From a checkpoint of a small transformer trained on Wikipedia.
Size: 10 layers, vocabulary 918, 3.42M parameters.
Each number is 128 + 32 x the weight over its row's rms, rounded and kept within 0 to 255. Layers, rows and columns count from 0. Numbers have three digits each. The size before them is the row's rms in percent of the matrix's.

# layer 3 MLP down (transposed), 640x160, rms 0.0761, rows 528-536, columns 0-159
107:157143122150127164106063104161164172173122063171107105199148124165138138065188154150138173125144156064135145092132073127096089099107060137185148116166108100154100164173110165095151134099126136088104108117100105124155125173173097152161159138081120123089089192133146134146103125115110148130113154141104104105141086146185166150120128101128081145143183125109170126122110066128133102055133150124080136178062161118134105113104117141107152116149138107100099125136146158089063139134183230
075:111152135171144107120069133171165104091091221071126091110135082215138095112136111170122069126110140132148086115132141094128103122068109140155112172066108091120135119157110089098114168148089073156116141134123148168159162161167150150145065127182127163148072121096154162131135062130101116081080155118134155100151141129128167082163151141085117118122158121151125120156094141123090135186117115144081167122104136099171105147098115151058189096137136106118142119139156194137169137057167198
104:138131159061162175106132088140117149170140082142114064131147095115087113114086057127149175183177157127114159113092183128081150066116119124059158112133130199126156129112112097153124178152112084163135108141091133146129172110161160120166169099158075126132131154065085127158114112108126123134133125084105167145166068088112094143136129122102160109128160121144101175117108150121108143152124192153168144130179107138046122121117165161160149076086055104119122117110144107040187092156149159
110:108170127193137118128110159149088144129157135080143120149165182147172173053143119147089095169181100107105111095129199116140126147092098169091145110151142144109138099133110090134145202156105079063123176152139138121118116174113189150097078096064157089096088126092148086147115148148137136183177140143104153175159171140124182094088191085131118184107138136131108141131103171118111133169125033074161155129112156110148094140159159109090118142078102120128171158102091115126126190134104115
093:122117123123176180127123147142191119098118123169104075135070089102151135143141091162123113153128173097151089120112161149141144111122090083101106139096077108119136147137110154119195146062122192173139122128123066104092083127151144244143080110149103116146132185116067140100127165191174179143099120159131133130096088146163135087123062138175129118105128117135173093052167066144134147126181125150090139096100154123159115169127165162093102108156153119145130168084145111147132087164183087
102:086173163103198139187153121150128143123159176076125134087087171082147071136100150123094120091151119079139116102127109145170135059129084141133134135122149158161152131179086084093114133151121111156135124061101177154104196075153131092163134108130132107146087191148089194089090077188172185122144133096131176170119110117138078142185130174147101099109185094160144085110136061089112102125108105104152146098108143069087169102118160130151152126130139121117114179122080174128140160109127144
102:165126169184099149156148141091140113124118126189137124141172092171114083082118108124097133128125114124162162094124158134113142128099139181170119111113118090193123106098069113153153083173096157109128113117137105152175177132152084103129162108130152086156069101156071158140142088148153098154228097116111148075118091081124076112128126096124182124077148146096157086153173023146113149119132097134153105112143109085099181142113169146163121132113155107155191133077144152175178213148126133
105:139165133106130135150104140173135171137182117109148168183142153148175089074125128121111196117108208226111126211148120141083135181155123135121152117106092097122087128121140154158116132120188159186109091076071132106052134143128121171161177141158084066142178145138155071152115103084084149118141134082159097112119149105098118125082124124144114128136129128123128048088105044169152107121136130153156103119094141128085099115085100160178114132123158123135184086119099162130104131148088134
110:097113148083130174185162165099164145159111121115111116117087098041167200101050154112113164096102069141119178202157077171098172100082073166105125108176091178122135155090116115124127120145125146160161097128178142077134118111099110141120130127171143117148111098127143148089176084104111184076124160093120140125123133163124077133099157091183106127177184125111143115076088177162154104142109172150146103158141172156099110078098106109134126121119141124077098121111089056156126149118156162
# layer 3 MLP up, 640x160, rms 0.0838, rows 529-536, columns 0-159
090:168106154113121111148092143145210122117125167124126113094165134130128121145172152133110135048190158141095153122135135235137082107118093097114079174131083107110080159137094054068107145168132130132151144123151171142120130091144105108170089084194160120133111095103186166156088092137138113159144149146102192145090102029131120107144108112127205110149158137119180092073144138136081141104125177164109139086175082110111090115075178120136113134133120108132115171120152157124111129148137172
096:105183157176112140128105163133084153173130143120093122118150131133075077149104111170193123107154206174097095090122129137107089101117146121062115175101078122176130128109116092102115103144096135151122097178185118151207191084078179181101146139087138173162168209155154116120159141167077108123117119091103151110155139113106149102113104163124111144126130064159098117132132077108135141122121072185103142089162151152129172185108120185164081135131145115111184142115114071149117176112111151
115:148162089110099215103147163174121147111142134094087126138148130119109206128101121118062145063085129156069127125163096059148121172161100130095140131153153136087139070116118169167089151120058145137098139135135073147149182191173128137149141190138116097144118106049114141139101105133130114139090157141104139141079162098100075189170154079143103155149118137183048121158146118102116151131172117128123141151067161087109107150154187103142110147125100088104107136183153129114131113176163098
092:100160155125143145125135120146114119141134129131157152185181070117147121149083167121111138139149111086164114127110122112129156114170104153100197085158160123101188166205117130120114185144138121136161123119121071126140152083078133082097162188092179128123049116136168132125157103090176145146152252136135132090180125104114178179177133120147158136164096121106081140124123114086142084177142132103142099131069071162107121091164088142094080142102145154077093169140146131099128148091186098
092:143134154139116106080131157094116158135102094115123105112154074143172120188145133160079145175092173159111129116116160115103171103155147182100137077117161191050119131142128116151131179115120082126142139108044104175119108116150109107148112139085126143199131090101093180145101154128056060164137112132125064112101149065174117138103199120133101141145192169130061133195103161177141087136138100101116147164096105081112154143168135139109132095131147126160102144184130112182146109108069100
097:096083071174095129171095063187159146181135123121075087121089184136110158130149068142093118090165167180089146076148125129120164143162173117156132164116158159152094172115195029120135105107084113130096113078181111145104122171132145070057135166092134096160144130141107128125167129134115054124133120087121138088111092186160136077102101134149141137131141138136093148127102068138177146107094127160110122208131158149103140088201121102097141110138154150135128117174102111144115147132136145
107:136116131143174106131121088081141120146144123114175127135137127125129051123064159080050074099149159157121115146145104121135101085092136107079101156135115143086137095156153115118153131124116178131121105094150148107167100066124133128148148176159155137131052140125196106128032163124156156107151160124147160125159155138104125181153139134158192182093084111152133135167204100105151131103121116111107131126087111129151188158126082129171158212167121100072123132152201108121184176135136062
079:129149128138131152131107096166132148182170076131144115204111097149162123127180174124062119137099144164163099124116172104142128126118185144165105191121094147120166098144090059101122138086139157110102123105076092162062111133121114118111141199062131132078125116141097093092108105108150100124062137150090120147139157148210108214121125073121151086075121165127091155073117143133110178153130153103117187129180093124111124154098104171123095087126106133164181145162207164142139156117112141